{"rope_fraction": 1.0, "attn_scale": 0.177, "tie_embeddings": false, "lr": 0.00881, "grad_clip": 1.0, "seq_len": 256, "dataset": "wikipedia_en"}
Each number is 500 + 25 x the weight over the matrix's rms, rounded and kept within 0 to 999. Layers, rows and columns count from 0. Numbers have three digits each.

# down: layer 6 MLP down (transposed), 320x128, rms 0.277, rows 198-264, columns 64-127
# gate: layer 6 MLP gate, 320x128, rms 0.172, rows 199-265, columns 64-127
# up: layer 6 MLP up, 320x128, rms 0.162, rows 199-264, columns 64-127
down198:493534485497493481510548501490458514510538520510482479467505543529509478490450455506476530517492526488504472489516521466449477489509497540511512482524490518516522526491473473536532517515469484
gate199:467493514460497523499568511466524487490508481501486491473521540482483500539439496528503527540502499519520474506490540510476518542496503453550462541517487520491519453466505534489487500514475517
up199:522482473495489438500497511491483507533547473500474507500492506528479534504477487552516507491543477514485524538497485505511495570487536497524483505503491450504498489538518518507510491527508476
down199:522483512493508525485494474521539519486500489512488499517499515524514528505476484464472516515482498513509469450474456494551489483528491506474527509520541504517447489530540470533506485471504549
gate200:462528526515524500507487544468484477489540516490509485526478476482490485499501486516462537531501504492513479443514544470507478578478467518522495509525569509513490527470485512472488519453516496
up200:497490492493494457489497497543481552515513499529531523506499545545481503488545504489514519519461521499507533515488548496498468528488518535505497526453466498467522522497516447496545486458531523
down200:495528516468492526490462470524480490490524559526510487522523447479532515540465515485496493469489540505514521458514493550488504512467476499490544478494487528505491515504494489510498506499450479
gate201:502516488508494499547485484520508526543462517463519537541492525523512531458549495521465507500493487535480544522545484466529523522480518505507547508510497504532499466451509509533518526502506493
up201:469521521498506516496478524510503514513465493539503505485506495541460511468518463526506533534480509482522510532552488482503503516480503556481477491523493468511470480468491499497459520501514527
down201:516528503530515491481466532519479444473450492529497465530545493509474503508479451460474493527490517517465493496474492459516445515455526518508476490496504493483483501541490497479471505480507491
gate202:466540489511488530511462546502523530474508485537499503507482516503509501533498524516534538530460474521516482517487464516487475562543516516501508495523532496536531476459464549512512515451533502
up202:517471459502477502477505495495477498491506537525479507521475465517530553485526415496510463468524533501524517542532479531505488490505506503488473565486550496506523443490463458522487507476498485
down202:512479516474496519507482553449498473513515503525525528522474550514498488528494477480481505528501503469467448522524493473533481491518486503472492450521531493478496479504497508451483524479476503
gate203:511483514490511468507544509494510525466516490499517478529493487528549474521499466475494502479492492463518499473558473508520479547503502520441474500500494486492510510518482462516560493520481498
up203:503471485505481494490456446511479484497478511456521490469489471537462471508506473477537455575462509472502493502487492530504491528469450478493538521539473501505522509518469540492481531516523475
down203:492526560525536506536487534504492511513498561502494538527531477514493496518519524520474467457504493507497487471525503515490511476512470519507476494477534474474465509526512478481533482491494536
gate204:469538488491489449523516466471498507500538491463487485506537497539455520464494504527488524477489459520550458486497526461466461522511523506579476512461507518500512474488449486505505506515518509
up204:505484478535496526492496477502517494481461524467470465461508487516498510516519500538485459461497538509480540519481525446489512487511437517511503461525534526495478469524460465586515524478505550
down204:510551442495512494478485530514466489502503497421521504468534476532528518528489512495484482506497512480567466493503528473468515474530515473548459497500511521480473481501514520457512516483499508
gate205:516527488503481505507509473507508539510485497493549485535466544473485510454485496501493498523519504512472496514453467536503531533472498513536492504463504482482502525501467507493498511537487494
up205:502478502461519517489498508532496508472520524525509503509512493511451466505521517517545503512564488464522508498459505496500520502523483503492512488520498525475498522479494527511538476479526557
down205:487465502517512457536464530502455470500479526480469526490518472515494459517507491510482499520472500490510503517518543482490430509520496529511508504494510479484468493480504487494489513489492483
gate206:515513529454476526478507533525503434467489508509497553524503526504511530494493524526500512485522488520533504488508489492526466477528500497497506477468504451529508523518499542511519533520494465
up206:455482518510509499541487491470513515526506544534484466494482461535511501510509480485497486506488534518480508490514508524487507490489449522481466526539488545480479517482485503514511493487517504
down206:469517492449509526462432499498465486514466508475511469498505477504485512507520495491535472493499500507454516498509493527445509490445480521550508521521533504441481506506519493493493517488458483
gate207:501501505518512518514547477482497514466511544552449489476501485494539463486484544495523446513528499508482550450576510525486480498537450531516495477503498518489487453528472528461500454507523496
up207:514524516494528501475486514524499484478530510461517564506482552515469507522520507512525460480476521468548532516492520538509479480522510486513575497528525509523480467472459491499532498503498517
down207:492501477522480488545533500506490482535501506511507493513481497435532519556455502521521459542514534515497546529530457486474526515445490498490485480477542504475545498492548559524542518475499537
gate208:546494517537447505528509501495483518479515512523489499555482481477528466525527513490501531510474501512503493566536502489518446488481448511496463488518500512456507511485508530494452516545542476
up208:484511483515508466500500479456496564487531470454520486536532508484513487561499504457487497441441521486478480529514524464447501525502493485472502572477476458510498536424485524508511521472490488
down208:480516528515464467497480498528505515516528482587496524475472508505527475462550474475482506497512481508470473523469482545501496496531474494445436508495536508495522486512531501448517460505495522
gate209:498482467520507468522536478477540535499491524499479509484468526444531497532450544508490497473512478503538492546463506500495488547518517500516508497506480478457523536466486471497493485528509494
up209:500488508498538529448520488534513458534483508531527473529529535504479504522550510467526551512510475500524542476495476529474521510467489499445488560479498469527510518484474492498476517511516464
down209:530496474457503479482471543510485523509502483532512502476513536487489475554498486503514515504506483486516530511526539498547527425489478504482521460497506496501533507500548480511488541474459516
gate210:502479516517482426487516511502483448500505502478481485497517512462497446508475488512500479512514468484485459470561503510502524491536487528453497541495499455511517486488513472487490519463498485
up210:487526495513488555488499476509514523467511460516566521523515509479484498496518506519496526504479508517483495495527501528496541494470519489552502529503537520513514497489493541511462500490527496
down210:478511529532490543538483505489477525491514500498529511489525503528493477486483457548474471508472478529490494442506494513501546494514554462527476497497550515469483516497509537484461467508452533
gate211:481535535506533542512498536492526487465478456532487556502500490531520497476468507527456510530475440529478537514520508497481504485493443539530537489494546514517529499492530574492427494504478494
up211:550499519515474502500525456454564498474493497502547507515494489466508502533503518507506514545463440472500494512484519543514517489497463522508516506511479503506467467492535506453483510507500522
down211:530481455482557498475538498477481538514508494532488495490490524504479503459496473514537530496539518483503499543469486468542520466519523557516533527527499498526472517506515491479479514500519494
gate212:490495533499500491497507546484503496566493504470468511529475489474494461475502490453486473485494494511514505541499507519495473492513463480545536490489516477540493456485525475528496502482452436
up212:513470490513482521555491507438510516477515521517506554486502479463510487529520503497445499506509516523464434486533427488490465509496499479489495513512465492511502504462525473469508480475505524
down212:469503439475453472540522517512484448485526460482505534491484475465495474514554527496524513534454498534506486513488490486517496487508499495503500538488439463461514501470538496477454508490495500
gate213:475483495462528525536521510502488500486464523489472443539521553528426476450517512486504458494508471553515442504553518499473497483486557488507482515494537482527541502509519534485518493510505490
up213:454501499462530525494471519513526532550517482492483481539470523458512516493494507490515563514549530482528507508504527487538496502458531461517474525478506505500515530479531511545470542489556440
down213:499501516459522496526470534514509459519497550510484503450521517558516494493495542452522544479464541502477527525494500519500524466470536508501501499486533537460543478467519481504503499518531503
gate214:531528493525502484457530509492444486483486485489498472505526517459520513483511513530525515483509474469470502514527488504457487476504519485514496508509512523496486502501485478487503476475487471
up214:477514458452521492535460514454509470480508538538513501486508490492488477503539523486501469509481478483514491519501550506477492440451494530484516487502477493495482522558488512478497447509481506
down214:494512536547485491496536497565489520493495518466504536512546519496482454491470515481496484464506482506544507485512477527479485524561546454539485476485513510491518475482519517545528511482504481
gate215:478548511535465516504519459480499503463449519487475471488494483494506454498506494569479494474438510532489462498481510492511503522505533505487504494483482540462462483484540521477544504472480532
up215:470501522521514458504502430530507501499508527522486528544464459511476519477511459483500525493479496465511500502514505491494488529488447490484500537458496512529508471556504507483528518510498519
down215:509497473499529471463491457526509492511517546501450518537500513484513522504554507469495528494525477461521511523515522508500479487479473512436525523500506540527503487534558525490493515489517524
gate216:473507504512503488514520477532502498531511504494533512501516542492508494519523478534514481449506552497496544499468446510538464522452545528477493493489501526514533449511467474478517449501514461
up216:476540499454549505475474500486502495489487528475520504507530472544572483530497474479520489442517520511484529487469497532453510499529490462480532511533509501480512513498532497492516489460527482
down216:500514474496495521481453500529503451473463501500460506523508499530474501485470512517508478503486518515546479504527521462499502526492454498510467497479503497494550515487500526535478541547525519
gate217:500511477461543516476514520500493457492508494497488475518522518560487495466486467489486476469472443509499522469505542510501451489465465490547505488496489537510490504498521481529526506572517499
up217:469478474527534565493516500536515459460469507442481479457542517488534486476506510549469520545450497493521522540479513460523494517505494521528528536522489540522496470453478473539446527481500517
down217:523460533465504444505540516492504470540522514492479526461470496521462529521532546490522485501546466503507516463527527485518489457495481486534496497440498524528507505514511463544528505550483516
gate218:508490493493479450489501489518523528494513494449532526481475533502548477499478501505522497503498524479495531519495485491493479494490519447540465492512456507499492488456464506492517514506483509
up218:464463426457523490453491512514519535491522545472500501478511510513553520486489480534507499479481472492501498500520470488442522488477469477518488494531469501495461517489534502444513525492441511
down218:504503486487489519526520490487519495498476500506524504469468524471507507524463472525490487528445488494432482531488480481556488514527546477474503495498483527458486530544485519504464496490492508
gate219:545532523497489459497483517489497495517539520512506503481442503471498513506511524485529459494484462519489515495502504523530480540517497481509496489526486521497477500420498486495489457462475549
up219:506481506487474499529468515508447509545503495517529504523511499521494478469489496527536524538468480536472474528458506478495459499478497485490497527480498486449525500481533501501490469488481484
down219:478535520500519507489495502506504469507533439548498489546525465536476490501506488480529514467466524498447472493439490525464492493450492503475484517481501478470534478495498512476496513511509477
gate220:471479502490463485504505537458481533501530476510515457529468487467550513514497573484491508525529517465487509486497466508522495516473479476500570477540501470492461509509504500491529516535532527
up220:466462503533528486493498509516467551508529494527479453510495515504432477457469482524444495520476500510543492513499508495497507462456459482529562470494498527515507516440499521527530483477503542
down220:545500482478525519498501453530533512479508509470506457523462500489495466502470491544494494522506577449463470475508485467482491481454465474504522510501473491475481491510516509480504534429509521
gate221:474486477515502489487474509506476466506524515510483574487505550482505495481479486511480466501561483487508484523483495498565500534470458496459557530481503526507505467542498508521523527517507501
up221:548516493483558500530496475509443533445539491549507457523450483504535538544456493476518471506540524506540523500469474475484513517525500491559526491491521523495489538491524508477510534529490561
down221:564516510538518513513475505507545533465490482509471546536479524501503493531516505465501466450454524489511511468492479520455528514481490568519497496525493513496487564514490487493531516477508528
gate222:483497487503503485550463484519481497513497536476487492511510449466535508517491521511497508506447467543499493490526515503496547461500535458504475550492486450462502484457481505491484496518482468
up222:495468491491512475515521537488523513468489523470486490522499466497492510493479499483490492491513538510481478493476532503428481494509453501496464507484545500495499540495515451535532473534495465
down222:494509478518474483508499435482553486486475500501521507435468504530497506544496457537494542527504472476480439521490453454510475529452477494503506481461540491540518539477501441508516510473508497
gate223:490516477513529489528484510502463494511533496481463506505546466533487496504484521507486463517518526509488503508542519501478521504520495528502490490553514506472488468501530524498477477507510485
up223:502495479478520503522531480499492492501527485474491514455519519478483505520504505519529537480478544511464495501558479518545496484453512490531503526446480459503476476475522501511448507514524474
down223:496464520487488520485466507518506517528518453530479467517495495500482550519504553496486490482517501481520529503509504487442500541537453488463459524519482513485534505499503509524501482489496510
gate224:494518480490482531472523505492504525481506490460516481538493505550510494496496464502486496503537504487500456474464494512515512503459519506504516512454478510512477457485472524507512519479498502
up224:537511507522496502490472448479509520500530496541501489535482513506486464495520490503489469479506504494518490541436521528502481521481520507516492466460506518469511496548522524509466482472482532
down224:490519529507483513494485540492472470468474515521486494493509504490454519503478518492519476471491569532477522493529534475532520529487492467517557495511444501446530548495506490520515502486506495
gate225:456424496512489511515536477495536499524554484482483483509504521527488513476480483499464511470524512496491501458529493475534520468495448473502507515498489489508498506512527478500495501556517469
up225:535523514482477549481472457457527516503477543513489458503513485518507498470429515490521502477536492496522482505498490496508504482502510501490480478512470519488485493497474492506478483462500522
down225:488489455511510507520471455551493520510506540473530488475480473515495501456519508537467487515521510526469470483513495493483527508499473496508525531492475495523494517478469521489484480502508548
gate226:509509450520546488514517539514479440489548504494474509484441468481470502481525559491497500490533456491499524512466497483516560502531485533521449517553487480477544527480472481518485504525483494
up226:469456492479513526496445517480473511510533481527499471466476442505510489503518493560448493513511552515512437462530470446547442478520514514516492493477479525499499455496496517515497460557500496
down226:460453532501447494467522499446500516497500521504501510526539499473508505524469493509444518509502484473502477504536500517493476512457489472507479522496468517556528504495460557522518450502476480
gate227:517517517520492472505445556484524497503470545488527473532525490444512463512496455504480504485556486471531538464531513523500526509521495530519503505494493536493466515491479519458551498512472484
up227:518531508491481498505488489498492457526517480519444522541443465524518533471509518550475536498448490513448479493460513505516499486482485502507486460486520476461494508511516558522513557480444502
down227:563533486500512522504498511495514501500504561487492497493473496470497480537495509486509463529512478457541481480491542507527507548560493531482483478509501467524516480506468516535492527452533486
gate228:508483508527493490507488526444468497473457504533487514481472515514463538493504554499466514494481491522534510502535511537481478463504497483478522472495526496494536521496473488482496472499495520
up228:486504501523547471486508493459476513504506463522490502514489500512541493490491502472552523511567559497548513511470501460495498517552552518549468475501507519502484504493504507481493528498508486
down228:517512525506537482472479474492506517508483480484498522478512506462540502519500500511499459511506516460527494478524517476485512526500514526518529479497519514499506450516501466504516511473535472
gate229:477524545461546513505514474523516492538494537491531465500517481493501504492542509490496497536496477530477497515476534502531498519551520528479510520494480505520521505486487485513464550462444505
up229:462518562461510513539501537467496532458489462493483508507461472532504508516512487506504506489464470519512498472547457524508497524474501490506505481558500499551477516519477479536492511537539517
down229:485567484528522529494481517509504518484502488491507543452487517499490493505502527499506511481454476490533493525479463527497492506503501485499450496506471486523482538517470473540544515493484500
gate230:521493517497479513493518513486502451517498501456455496494529532534516481505486545483496492533492484551494498504525547532503502475508496527451504495487513466530535510505470515539478510562499512
up230:496483511495525512491543505532478495461507480513511505519497487516495524492539521538493511504553496552523521492475482469482496512529473521476540492481508497493483495483501554482477474465487478
down230:512468452514531465524511503505520496508501511496482529453490508528496530476477440529502502531486495516476447536535521505472505479501468492512503493476473496499468483462505546497490487483525493
gate231:460506515495532502525525540474509466529463513490521490486523482476524512486509534540508506535481465442481525506481533498484533517492528460525504526510504521492455493484506509518513470463489508
up231:478509503489517486471514528510542544476502508509507487501504532481503508531493511537491516510503494513527545530510502486528526492416517471498503465460490544492477524473517518564506475495502531
down231:524491552553500515476473443491485511471461555528518494488497521492541509483510491536490509495510525476480475465479472496501520487494471519470509511528514517498500483468490450488508487501531488
gate232:446468483442486520443559483477494454506465471498495518516465492519456496435526518512463485483470506472489542523470503482510477528473454516523471449504495514434487483512509505513503487491482467
up232:458516518519534469462515497474485508522470516466479479497507514479525480491472528441486555490504444484493476513465491475483497481523558496532501507495465499502486509484516480466495521530491494
down232:549491473493515510485526451499500495506523481492472481503502476527481468483498483506511496488504489490486544496420455484477525481513510533460489474546524501518508513510489446479491496483434485
gate233:484498502489570488510510531538509498506468466468520509505453506510503479511477524501519531506552463500552530508492511494475489507505483502520486490506522498484523458516497516524490445544549481
up233:518542469497537499496534558529524472511491534498536493483506522502495516499475460492482486498505466495518489496461499509519511501481495518520502486499444470483530511520499455489464536533510512
down233:516534437486499489505458516541498492501489476489475455493506490499488519511537529483518483488515497492507417531516485504515495499463490506495487513511496496496463493505497533495486531480464559
gate234:478545524500530519483557542500540516495523529500504448517482480431492514519485482523477534528531480519433509529542541501515504465481502483526488509453524452499541519561531480538498476462552502
up234:523505516468497494552526557502510513501484480475483474507451520475466467511476535482476492524495542511466478503543520500494520483517538505491515504491479518523482453426466492481489526483586450
down234:505503500502519443457512492509496533511538517523543511522504514515500499518508516526519523506488487508522515488489515499516480502486525490544528455472556554521531544486528537519478500492503494
gate235:490472526589527447493524466475478500518523527494499466480496496506519523496518526495488435463519473544451539502492564452512485509527482469500508515493449521477520548497479507493513492528497491
up235:465501478465542566466470497495522513535495519500526499504523473528509498495498442520493542514475544524508549534519460451489505464541490461452514515503533470475499534507485500512526479533496528
down235:504544495419488498534524506500505486495473505511523533496525480427499506546489503492487514516505483482512503509515488505482518477473494524498503501479543481526506505520548498502489512503454539
gate236:500507474501531468502500489519513506495495508521431523475463511555473503506483489497506540491542522521481469502495464520505478496529436483515543479432499484525507496491473483526475493507485545
up236:532478479492516491507564471476475518503493493588502467516503504511523498499527475526493539504498489479528423517452492513500493506492490490528467535462543425527474494471509510493474538534510505
down236:528512484475488521501547487535487541510486469534452475539499464532515536511491511463504513496512541514518462525444530478534495505483509499533483514493500496476463514475507498515481517505515554
gate237:507495465514515483469508491495467538484466508494475527516544460545499507538453513503507507476510493488490505532526501536524492514510532502521481516482514530489497533491524522501530486467515528
up237:477480500498522536512460467514509548506538487488518530472511499460502485533514473518520495494514515521532508559507548486496501533493518497552477514510497492524502496513515504469526521457505523
down237:503552507492510449501509476512472471522453528511515523498512498481487498494478495519518490485478476488491508509444463500493528487535489505502528463479510509504475477511480481530534508519511524
gate238:509540472501509507494483510515491534485504485482525516501470531475455544529544496548496478523515518487524543535472521489515483526473492509459470518506481486510520539519498531496510478513536502
up238:500462461490513480482473539505502483513489498462480517500480522521548530480504482481469546511469494515493527514511481444482506528497486502492488491497476506516511519502507517441479500457499481
down238:522474479553546541525490557483499505481481489518525526526493484502502505462537533475479458521517461497526505488478502504514509507481499489449532444497444491541469500483446506524487475491493495
gate239:528552487513473475509544526505513527461500508522513495510496482515457457480474493536470505546494549525452538511516525533510495470523490497497514516474513517484524507505493488485509521469462462
up239:487590467506508494508502525493481506517463538542527503522517485456467482476496501539481497527490491481528541495503525522480470492503511528499485522458483502505523488521459501485511473483488533
down239:507489482503519534521544504486514523520468508451434494498530484512519530503494473542483508521509480534516496510475520473506535472509533486503495507480514529496521489531517515543493506496498491
gate240:535499506480517505510518484505515503485482497494495483469483479540468503487488507463517501516542493500457522506490491511510542457513533472485542525492499483549501491513569517541467500521503526
up240:529489485488477499541518482515526479476504485490514467479511493493500518513508498500488478479497486522495493504516496507487498461517483469482498527553513488542522535480526473438503495542480485
down240:469497530499559535535502493507512518509499509484543507489532503491448531514521503525505475469484523518522479519474521547498497482491504475505504442507479496507481463504511544513481521506481523
gate241:488524497528510514509471522513480529483519527507504509456473510495500523487500509521449479572524473479516512488512502530468523506473475494478505514520444461471533488500467454455529492500538517
up241:516496467491508459500480495530526513487499551494543459518515484521481488472522513469489498515505524469508480529501537512495494507508515483464501465483501476521502536469510450540488483548491464
down241:500484487491486462514493445496504536470496498463468519504501476504486500432469456484537484482491535493519532469519469502490474458514544451531507501482478479482469505483480548522489497444522514
gate242:486483536475471522488509480523502491520513504543490469448488503489502471495527464498495485514530491476457479504523529534489519531526469490553501461481490517511489469520473505559476486488502490
up242:449470500486455502522530515496501518518512492511513475494506431514509455507531520482501485493509480523497500488495487519528465473504501481484514493526476520485511485501524498535469517501506526
down242:495477528511467498511509552505530509512478492531503447503477479504479494501530521546477507485529500541528552501537557520533463451478530490489529529529474491478526525492545484509522532490508445
gate243:535459524491529500515465465521514492495508492549541482530458499494507493508536487528493464504448535493483517516514499482524538540506458454517513493503489480501509486521467495514429476464496503
up243:486512483545520514507512510508475494508510494483504473529488509503535506522493520513486516477557527483466519525509521523503473516506497513523526496518539511560517497428478516537489482539491524
down243:484506512494468494476527499451495526449524522537510520486541513470493491502507518473524486506540460508541517517458513464508493506462478494536503515501462521508484462519474464514495534477484475
gate244:472535468502509481500511553476496452538518505488512530541517539498501527499470524513531508514476457482461510516484512499473495516552535499471526503542535524472464506519526515500515514520465493
up244:477474542510437483500532505501460485518470490464505506510562483474507497500528458461505515476474519465520508501477536480459512524510486489486513506476549498514500472508492503459501512500544501
down244:490536461512524543483567503486486469527535526516497484473483527496472465490485541462522511493474537492470525490504528499530488492506535498487520504466497455496517501515498502493493467517447503
gate245:487486506529483509508521503515504518486484512509501501522464512521489472497502521486481478503553498505499499474528435522497502493512502514543490510477530490483539501500542482501548499517526524
up245:508451526500518505480460510487476472500437510500524448455532479509500495485512485523514480504481487535499507510517509512505492525463499486486515505470527490514480493553491499518459495505476507
down245:481451460496513514510511530489550513465532490499471525503525519501512479511457534462484558462483503502531522488500482473482488484546486517475493504541525470489499520475502507448513498526476495
gate246:502502490474496546509506491475470472515532522536522534499522495484491445463513493518509470499493512475496463488482484480503512493501495442524495477494517490510543503475462532543463505441499491
up246:467510505469468493470515502503517518481521513535549528486521503502507491499508495516502492482537507476468524499465520444505479459493508539550445519514507462521515538466494526496531526494522493
down246:533525509495503475548477507500549478478472538512491559490468518522471444513458479478517494557495470511502515481500476518493526529453486534507545542509496527450535536485474491496500468544518472
gate247:498495506560524492499482479464527472484547473491512473510521499502476476466525491536511508520484526476539477475494497537525483518528495462512479509480500469499517492478498475486462506484490497
up247:512483525495474510520466477495528538471488511495505482482457511547528514483477499537503505491540541546515491520450512451475498513468506511475479456437455532508481457561485491493467451511520491
down247:492518508480520507482463475507499455522474494509487503559517510460482500507503511492516495508478495480494506498520522520501508452520492538541448495530532454541506485474499481523455503494539502
gate248:505521491500514482526501496485475518514487510491505495493487502524535496553463516504476499507547531490528513522465506505474470564483497520516515501465485548501454535486476532448454520519508501
up248:478492528458490547492496486506458499475493486487523478514539507496509491519492433512518482536482487486524509498440541519504519538489507469500516501467545512496483496502479494488496475469522485
down248:529493501504486535514478474510440532484519524544523516521482488491522478473465497518473456497490556500500505505539527521510551493500501459500506547489496518468509519469500476528508520513497500
gate249:505550431529524469518493479497540491518494510512535534532522523512533519536487554507459542517528495492476462483501478537461504511479478517529517535483477494477476514447502487518474531507487495
up249:485436472495549496488473505495521534462528518503478463476490491519485485481492499524509527529468504490511544503513497485494492509472517503502505491532508460473509492527523479458471544479504491
down249:491502519535535504515484559484489491503542485465504458470491519506545482474496522499466511523450476457517529469487510504492497532482502453523504522487482470489493494524483527490500452453550485
gate250:449496513472495508532444469523496529506478546459482483485483495510442496481491527519495543491475572491560490523499491502560494501490554477524490484505499523522472506511496534505466464493476525
up250:493526509440485528513493476479506470515501472529513505509499497453474557504501490509498512473504493527562508503503541494495482486524493515466487502518510460445482481507466494546515497497470492
down250:502533526476491503488460436490505502494523519493504512499504465504495487469528513479520517454491544485562543453532512501500480519506480479524525493493482476513512519491473514530535489518498500
gate251:489493434519504531540502510490507492506504506487484544472492519541474491519514486477496474487510448488547513500546499481512480499469506485484501496485455497535464453491503484507479501517474450
up251:481567534472462483494482454531460502480467446460513482473513513522511483494518508521487499518480514501444474522490451506490478536482489498547513496515529544520476536503475498523491503482497532
down251:478528483493470547552485475518480524519481498502515505517518515508470489511537469501518475479523515473514483480486472472492497520483489521505543462509496531504482540498485453483538479511469491
gate252:499518491495489514524549480500477511508524488547510529463455499487490474513527526501493529471476453497485494514516448503534498508492489494526446506508521493504518496493477526519528529543572525
up252:506490509462486527496524493477512522494557511477492490500528510488481521521548437486533549466492460471504497515485477452535462513509512423553446541485552475557484529505543471524467499486499489
down252:516468473559534487508457493508520526497517496466514478473546491500515527492448497486462520554532486494482469522519517538505560491524511506463510509505560500503480528508523521484503496505465430
gate253:477486499469501533470549478514482558507507486490497443519523548521539468579533512530468502507459517492510476485491471487497498472545526509513489469462555473515503483518463476518509541503527472
up253:470479462502488498503501499475510519499489489537485529505489488505469505475483506467465463494539534541445498483549522468454479483420515496538514496515478541457489511520506488495482452528505501
down253:495461538502503477509481514482501472502521470469484566531455508488453519509495477500519488513525506497485526511562520471498444489514530521584536496527504546449491491476520511488527509498489513
gate254:504492515476460500549514461452534544502475513511490490547470497422456511504566461471503478480538491482501474476441501481487491516596525520511487504480501530486551508501532539485518459514442502
up254:563508510480533529438490505580497413455477535504510499524520509505499508504455513503496473503473540507497491506543479557465491510540472481519532483480517492483482453502468510495509514442529475
down254:512522425531550486504453540490487501548499469493482512522538513531534485525509519494502557521478524487471478521536530485495552531519488507493507497539537477490531478537524484438495476467506529
gate255:484494535507544500446479520442517495469498475542487465466456475477538502477457510519491509457531482489519497500548507513516502524510527485504490516481509496448540508492499504535509466511490480
up255:442462486522524511450513510498473487526527526506524470506505554527497515520459543484493449480503516493547493438489466444506521516490540492472495525458507467443500475514477495494486523481516499
down255:518509492477527499487509499502509490452518493529512489488478521473505520505511533519487494487538512501474500547484480559503524528450489518556485463505533473545486542517463504534485486534520506
gate256:477478519536479516518537507479514498483504501517496458513493488486535545552481511498491519484492477482511503512538523522543552471527515494495450522508478454535526508487534562494491489512504537
up256:468512496468472510479475525535464526486478529469506511528497489494465480550512512478494535483470463502489520533483501480473511486541491525497499494482466509496519480491495468513503512461548538
down256:492530488537487496479509502532508514560529495491524525503466491514510488537575543498476509495506511496514462470487492498499498511565494517531438541521501480459472501503478496527507502517463546
gate257:502542480495497506540511527539536471504496515466504531537444461492527477470517481451490508482493543509498529505522518488520514547483511509547492507434526484486513514529494523496492494466516523
up257:506514474528491489479529506502527495436523460457478534500490463479511545492500533539496456494477476482514451508438500553466492530539494527481494496541495503486499471504494478505478460503495517
down257:567550468532518493524494513491505500484551470483516502495455520484518498481518502517488509495501506500481526549513530525543512525477525531447455493474504487485497462527552527481495469446500490
gate258:519497487506485469490528473488523496514496483500501522489480479504564525527447493523472494512502484501493510484525540493473496511536438537536533470495482477484503500489476538492515465532489548
up258:532478476480517531468517488470469507511524466535466524535484495458484510494532503536534505572521492493544472487515523506500513494501539454504507489527491510512497485491445488507488459511511542
down258:517541466493506507515491504477504475495483509523466521514472520472513529476468522532514496524490498454534502462493522447502529521544520479497586522494506494497502514537498491551524510522547538
gate259:491519520543467535540468483499479488496521488483494497520506472502507502500532514494493472516494464510530518531484528492504482499505484454499515515527540489499505520485512513481508502529517460
up259:493494463506502497504485519499554523489501534518520472500504506448524490518506480427476467458487547530480486477526499506453489534511485531522495501518477436501562518446487499531510532543479488
down259:507465498478509478524515450491493514546520476488486510542526470524486470543476487439516501480487473573528506502447474557466476509508487497523484519492526469484508526493497485524525498498447475
gate260:497477473494529507511526490484495603475487502438525516464514516539483450522513507469505506489483489506522511563491478477489474500491516485488502483532488529437496514465517530498504481493498507
up260:477544482494506524543541512520508469488494461509499547483496507527498471517502519512503541510513512533516494504479481501554530518504493461534531502486500537491480492493503522529479497512530552
down260:497495479469534493519525475481483499538472524472487512467488524513489480513521487500492525474565494494471542519463541484511484476456504522500521513531444478479533538456531510515499496499465500
gate261:482532517442517524479540546510478472491518546459511480533509556495436458494528478483464483473486492466507485531532527525522517521511479518516543516473482505486493518492464505522483487506534519
up261:492440477506475496542520526473483494498466523533463565565501531490486515463521491493495502511494472493487509506461482461530553486514483466477494493488445530489540535505473522535560504545557507
down261:505469517481468519500444520495497473503517502513502513503478456532494499522533543521544519516456491503473473482489499466508458519475526506536465533535516508495523470478527490501478488529440482
gate262:509474487505464511504496460531502481511534512472526505527499463474517535465493474488498503492474490508493487491515503467504529480521492548487490491472513503477554479479507528534472466541511511
up262:504512474455511515493485492491500460504504518519454512510479511503498491518518503511504464515472482508479517562493453522494480448518490479474468519519505503519516481481504474495504490505511509
down262:512525482518454456507507486462516503510479533466532483481465492576506498492473541501497484526567504529501498527501526480498509479486525507513491512454475479492473495460519503492540502482498489
gate263:482469465495491468521490488498527501485450544445555501482497520534473515488481480475494464500487487527480521481508496489513463536496507545532509514511458490501474511475558498485460478515489482
up263:481494534488502538507494499499507475471525475475492493521499510522527463546504532512494490480473509531525493555514483520493523537503526511514500482522485514532532516561448508538463499561536515
down263:514527468492489503501485523505506455510457492450495528525509488505465498544484487451516492509506547491541526482469509457511500504504496510491497497454520499560485505512479491466471506484512482
gate264:480463527497510502482493525492483482510494521500428469525500517495502487493481506498525528511491504517496461511539520477464491530521520495525510500492561515503513532512515497465471516500533482
up264:491453490469472527529541483506480513516524512458480509506480526500476509499458510468515452509520490549486500486484525479453496488468504545525482516489524533511490546477507485479510478520466514
down264:522525495506478491496477513474502498471444480441485468501534495523533495461482495520496501553477513501512511541473514476472505491533541494514494492518520503503520491487502498504460478479549487
gate265:505482523514452481501519520466488505497527503508583493479529462495496491477496535518459501523507492522513534488505537513525513519528505514507512516519463522494464484515495552477534542448500523